Weights of a small transformer language model: 12440 steps.
Each number is 128 + 24 x the weight over the matrix's rms, rounded and kept within 0 to 255. Layers, rows and columns count from 0. Numbers have three digits each.

# down: layer 7 MLP down (transposed), 1024x512, rms 0.134, rows 277-332, columns 96-127
# gate: layer 7 MLP gate, 1024x512, rms 0.0938, rows 278-333, columns 96-127
# up: layer 7 MLP up, 1024x512, rms 0.098, rows 278-333, columns 96-127
down277:123147091139088068075115077095139122158106153119136121098163138092113123118140127110154129105148
gate278:133109104118136130127119139131152131145096136130116124121156100122123137159144139154124140160132
up278:136151123137126140149169143127094122142092116111116107109101121118141155136134159090138114083115
down278:136110131168152155130155123118144124118132173134136159113135129136106165151094145107146147112130
gate279:124122149130134149147168125117163128086124090139142140130130149118109101136122107117134112147149
up279:135132167134141164104144115117139121124128126128135120135095143138154153164106133118127088140124
down279:113142150167104112164081131143094101129124106151106129105133118102125131126100169149152183109146
gate280:148156145098128126133124130115123149131121107112145101121117120152141079097156118117106142110103
up280:163105162126167151152109121119156127078138105078157097150100158136124066101139148093096157138089
down280:117102139109147142127132151110137132164105136117109133117115131112105138124103131107126164142133
gate281:113108140118120077114151093143121107138078109136146114130152140144083090136125107119161175126106
up281:118132126120142095127094128112176112119115095129145126092173132141115083124125118114134113123140
down281:150113081118121130130130118166194122117143107137155147131069121108122138146104123122162175126114
gate282:126141135115173132110137135104162131128171150133113146155170145174112130127133110146151147104138
up282:123128113175151127113175110070129112155120154170115141103135111099130084115120128131118191116141
down282:106148105146120161131114180167152080142103104156124123143135121123113116146117164137112124135096
gate283:131118117127115135099109131183107118147093113139127112165132124111153110120139063151109093157146
up283:123173129096129134105147135079117107085125125129136158097108153098123129124107118143150122154085
down283:139127105123130142141169134100173120102113152102126117130143128131119136142085109099153130136162
gate284:082113119180117122114111177141103131110146100101096125100114144106127151056147155138121120101140
up284:109139188121160115105153113135129110152143147112096121117124153119128110068184101162173175140087
down284:128125181125138087133082144135162139129109127111141138133104172131125138129134100174117155115123
gate285:104154148132120146105128160121129136133095113142097122152139115163115149088128129167140142091117
up285:106146160087142119126118145118139144142127146140115138110140174168147120135142106132138141157104
down285:105145186138109102100156146161152107146143146163152144163088112107112132132137125109126142090126
gate286:101145108095163109102148124132127132151126117159144116139175148154122136130133068129165123130098
up286:080143112144134113128090124077136118131120070128123124131093141127137143130100116127134164157140
down286:153173144153125069135142170171103147144126073108137131131135131140130116130098093147161134162134
gate287:112121130132133087118076116112142122103145131126097068160105144130149113106136129126151126124160
up287:069105171113127137166092072141167126143101137105138167135111122091119128135084123129113114139134
down287:130143126141139112121126124149137124133119146075108135106136115080146125089104138129155157134071
gate288:089116120158168155159082163139052105139139154123123127113141156132122137098099159107157121122109
up288:083146090148136120148136146152095150107167096120122147105111115096136067205132122101136127171158
down288:158122106131123100153180114156181126165115129106127140132166127154138124161119128087144154160136
gate289:102144106154150114140149139138101132131133163121139144075142127122120104166139140114118145178092
up289:176117120100104106156098169154064100163148112207121095104129142131084119131150129126174106141151
down289:151149139138105162114072107136109135186157109152106103133130125115106127154121123131120132071110
gate290:091130158129102085121148122093125133132096114123122118149140120156138142124112114118144124114170
up290:132143125123114128136107130156122174153140139100131150142077132131105108143128130123117163120111
down290:145127172151113139140108131151167134130156103124148095104144153105102143139163151122091115140151
gate291:110094096132105157150118151096124149143154112136091116137102127134122116133151090070121118127144
up291:122139157118135095129166117121158095078104133157124096187096108084095171133121122122085142123138
down291:121158099146175146144153109140109119108162138139159186135102150131082147145120125114154118134161
gate292:139120144113191114111116177144096119146118114109155138121122086147109133178164137118135103141132
up292:175129110188068067125120126132113120132118205143143117142150108148122146111124116140147125106127
down292:135127174131157111126134110134162098135098168118131125100110109122157119139153201147106149110145
gate293:132109122126159122129156126129141115096136090117156112156134078142117144128098098138132126166123
up293:138138118140115141120130151169083147125171100139176107118121132130129120132161130106116112140137
down293:133125125131168141137147152140105093141113163110140122110112144102131114130151148133105114151123
gate294:091132146122084106158127183110106083130141126143117162134154157143162135177132131123130115138114
up294:076139137116151112134176142109146151138126119127122134138129123139121105128072119140134136126176
down294:141111146135116152138164110125103104151138128133134182105147102120112113155121127117104166140117
gate295:094191093101164133098102125127160112112117151152104105071082140117146094143158133065121109146120
up295:083161120135155120131102107119138124137130090190077136125125108191115132137103098169116138113097
down295:123165109113165127142113117114142137107106144110136143137114122141105097159125111155166127149108
gate296:091139120109131146103112095060133150183086100105138137074142123126131098126128120116112115109129
up296:136153166114102146132194131095149102098114154132166125152120144181099121130131118105121148164150
down296:103162131067150164135180136103106128115102108131109151117162153157117163078150110119126189148140
gate297:189145174111100154140109111142065155134119138058114083168140149149126146154127136173109121100141
up297:136132088108136158135137136134096095114097138141074125150106128162169126102113161146093093158121
down297:146105117095146137121131163105101131109143100127106096154130146123108104144141123151122130110153
gate298:121126148112131121115143153112096149127094111106130105157105127125170152115120097110132149084139
up298:109110139142090132147129114121121112177125127123105142139106160116137150181150104108143087124140
down298:110152117158153128120098137184114107068100110170113115147121148137127103115093083143109148135109
gate299:117135101148145167133166142130151101112100141167118107134112133068093133144135151089156123097119
up299:102145153152091127159161109096165088110142068111118107139149144148163125130134115124115087148118
down299:103120159149134124171147095077104118118149143126137131073117142136145143094090092126147134123146
gate300:069108130165127105094149125064130131140150106113138079143088112126106129133199139128128158135089
up300:160134101188125067134123162106137134118157172112122149171145158114116093155088137130126115112087
down300:152118157102144147139153187166129129115173140123132127140133137104087128160077138077144153142162
gate301:149128130114138129134155135144139097145143110108168124142146116100139119144151187123100150087140
up301:114142106136076071139129155140148097085105101149100133110130163118084098094120096149146116116126
down301:125084110142167125151174090165094147077143104129111112115144111166190128144110067176140110131176
gate302:193112108105138117145109151138124117117174138126149144117121137108116123169084122149115138138138
up302:137152116115154094148115113178123136132152149128144123116108155129173108159107128143115127137123
down302:125139139127118117103108133136141131154121131126111129124106098139142134120134142130142114126127
gate303:105117089140169153113191135148122104113096114165140132149128117148141125164109126142132154126136
up303:153145125130146117136098104133126161140162104123153107103169128154137073137093113104135076140115
down303:122128150127164167124127122140099093132124152186114127101101173126127134121112115129163123111132
gate304:105103117128133099115192139132161117115130135103117125082124166145136109168134145139116105140158
up304:150102115132161131179150113135152137114099102136128134116103146183167109155117143107136155128160
down304:128106187084122175110126136141161102142086115101121151110113109146135119144165120128110125170140
gate305:103097130184139171120104115112115100143104102140133137113163131067169119155096168118105138132134
up305:139114120116151139155089128082095133115146100136142140131123188181111110123183145138119131152144
down305:128160109118121119094123172104134094140112070160123147096105104100139108099132154127130123115140
gate306:153133132143142168135146097112126107147130165090089113129152177110109119161152140138122159176141
up306:110116112115124149133122111130124144130106132106119143122119131158107098118128123146148145101106
down306:093148103144142143182144142126105138123140126143144153147117131125107144144195143098118130169094
gate307:106148128165161138183128144120115051135133134121119085147132096157139090126145130117133133128172
up307:108099126107139130095093151137133155138108119071119125141111145136166122124132158125128110167138
down307:121097141097129144052119107127180135104082139127108108106106122107135104136109115153139090185094
gate308:155143133145161169119146132140157157112124120131134090093142141137154125134087119151135123117161
up308:163142147175115097121146123146146136125111130186091115127172134076138119131084120119094124142141
down308:151181097169087182156156109130107136151142111065121118095113151137152117123132112118135131127175
gate309:153152151160136142169114160130135128116111142157145129109124131122129153176113127174118148134131
up309:119150113115132137152068131139122158130088122142160119136159125121109086145111087149136142154108
down309:142161137165131108142126175166117147123122099114112121141155152148097118126152131111131144132175
gate310:106149123145091105107140149146154126138090091139109108107126170167139179103139112081161109147121
up310:115097123141126096108134121155114114188123148150115104113134114143140169109082132140159103136130
down310:160135161107123114174093148121106097144134123108151118120122144177170143095100140094109110054172
gate311:120105148101146141117149141104135119139160178125120095163107072109176148126141167109140148088089
up311:124121131175155149145112112112121138145092143151106109128166119114116114117127122108097126177117
down311:144148089154138135110123104107106177159133115153144109135131138089139128160132095118068084112157
gate312:121109128128139180153140120119086133099158124113151108109130142119095179145162131134120141136134
up312:138130129120119143130084160135098117100137096100120139115115149117131113110116143129126116162112
down312:126120130129121138123098093141131133084120125095131147135138110093112139141150136166180140098094
gate313:133166113177164119079107174103120128127133119100112133079134142106152128104113081153104093106119
up313:107123090124153123101181123105119104118165168135179133103161147085112134135169190129113147140145
down313:082190133130143094175096157150142138141130145158136152101092148110146160146140157098127063094172
gate314:168156134135173157142110186107114108135145098099130121164116132108135120095120115076105112153118
up314:137076148126153129124135132116150126164111167129115125114134146120148139132126149089117131158114
down314:145126129144138200146126085103142149110134145131152148163150112168164128102125119158119130122123
gate315:137134140155118115151141177102116083158116150115138139132174123143158124145078105146124127148149
up315:126130130121133078113102114130122096164147097121172110106199140119132151159100124116140117154146
down315:139109122142118099141118116123142134116138147135155110114116117205124133119135123117127107124131
gate316:120094141137124104155091071110106117130127132135159097129115148164112126095091147132119141057152
up316:119126129116160095131131105174135154147157162111147156148126142144118125157090171137129171144089
down316:146145133111107087128108117073135121163112139130133109113116095110135165096148124144137106137134
gate317:108115100088156098138112098143143119147142149101150121155122100158101106107128161127149164158118
up317:148179121142131118160165149122134109149125155147114060122116137180139127143155126097139135110137
down317:155131105120134110149115139132122123152126154099140142146116102150147115134110174097112137172115
gate318:145144112116131150116079131118125100119105094174068153139120142088169122119159126137170098099097
up318:080104082102131122092104131172168067153119112147100168154144127179107162116086183136122122118114
down318:159120125139085130104150080091148099119170135117146110119132169135146139145150156166053111103139
gate319:142108137143110117157115157135083132163119125083103145156166134135141149148140092112090113100130
up319:145151142119172118080156162130126156123111143131154135104113119140139152162136127135083074125131
down319:101131096084149114112104123121146151146123140174102094175102083182154122139116106137128118064126
gate320:154138129144144143078149157127155135106148102150134131150141151137152109128130170152120140137166
up320:100127112098108120139113100093135115125102154102122128096137107114126115102105109140131100140107
down320:126121154124132144163136092109160159129087106102117099135146146106137111154174087127102122131114
gate321:141119176125113114079142104122121058147153095123160141170113133103110136110144150142143079141131
up321:138160161115128164112151123116132101136132157149126162119168176114167154081131133111096126100124
down321:134145077177157145160160140124144112109129130156118155103150130154157141168138094151144123053125
gate322:125111132084153139112111163123120132200134120146121126146139093184111126156152150139123147100145
up322:073114147150132113113129107140130100123150122139144102152122110120097154147148133133160117130139
down322:112076157162173081130102136094084082146137136155121116103158152125134112075163162121176127152121
gate323:077101139159121172119082158143167119133122126133095121163155134123164148140140124094155196137106
up323:125104135143151149089144167124104134112114109155106184179124149131093125133122134119088165100111
down323:105115120124144198126125172118122126151147140121098132128176077144127098163119113151095122106145
gate324:069152110098177119162125158158133119184161139104136137137156130133105130108108119127094125117130
up324:139157125078102093124117135108119131121147115085152155147150092149131157131133115124116093126107
down324:153089165152171134147118081125137122117105124107162146087119131149107112124127144126106115137093
gate325:110157148118144139152094105091132122157128121133095141131143180108108149144177122145115116129151
up325:107141161118146110129113122121135150140165172119142102156145090135089132125114104122138154125107
down325:140120131125184120155112132117122145096085116169117108150107168078110162075157152128121103091137
gate326:085105104100123126097138173128138106148106112136162128146130067194119111124169141153097140122125
up326:181124120111128151109130089076130132143135116127077100152102117119127118161150143132128123118164
down326:152125089117131152148111109124120166108125137109104111138076139127105098144123136137161118143107
gate327:175137139109101138095168132122143158108137121137118129125104177148114073153118118127098106108116
up327:117161130135159132118104088122163112093110079152145132171164081171152111143088115165185128125126
down327:070138106130116135126107076108152148139151192106137152129128139192119152130160136170071136114090
gate328:115093120111146144131152125141091151093128127129145112132140124159129120106142112099123122106103
up328:141119176115139152131116123124083097147153134117118130191114127138111123131129109097132086132101
down328:151113132128094139138093125112112134113127140122124155149129099127157128099117123137101130150136
gate329:137155118167143147124147065133149119120115138143136149126158127103145127145129081163129081108172
up329:116178113142123089119152110108101141091085146172122166117188115107141138149144138155130102113147
down329:149153076147138111107128131130093151145117106134145112144153089144102098110134130132116098155126
gate330:100113115129124104088120169133123125089134079114115122123156123134157100132145133148165155129136
up330:151102122132124093127107169130148139125147125088133126165116049134100135118129119145109136122070
down330:100134167130127135144158097168141111162123077174121124116166161071146144126146142116144145209142
gate331:162095067134081135129183126146120140125155111145167100141092113105178135152140103107105141107122
up331:133150101131129163151137127114130128132127138122109116107114165193112179141155127074137093131146
down331:084146148133189108158123134159128116170158126161115192126112119145128152116111137063129150130186
gate332:117094157161087133138142099130107084117087105105130101113124113140123091075167123115143134184164
up332:102114071126132133164138134107156119162185159141090085125156131135080145157129160095133080084133
down332:065171096110101130207085129075103084096133112101125121111123128146102098140162182142143128107110
gate333:053120109093115091128144142130159128127156119137128167158128129145137123127139114131142197129175
up333:151121152128117093165154103095128129153094128109140113149122156136110112116146184137129084159133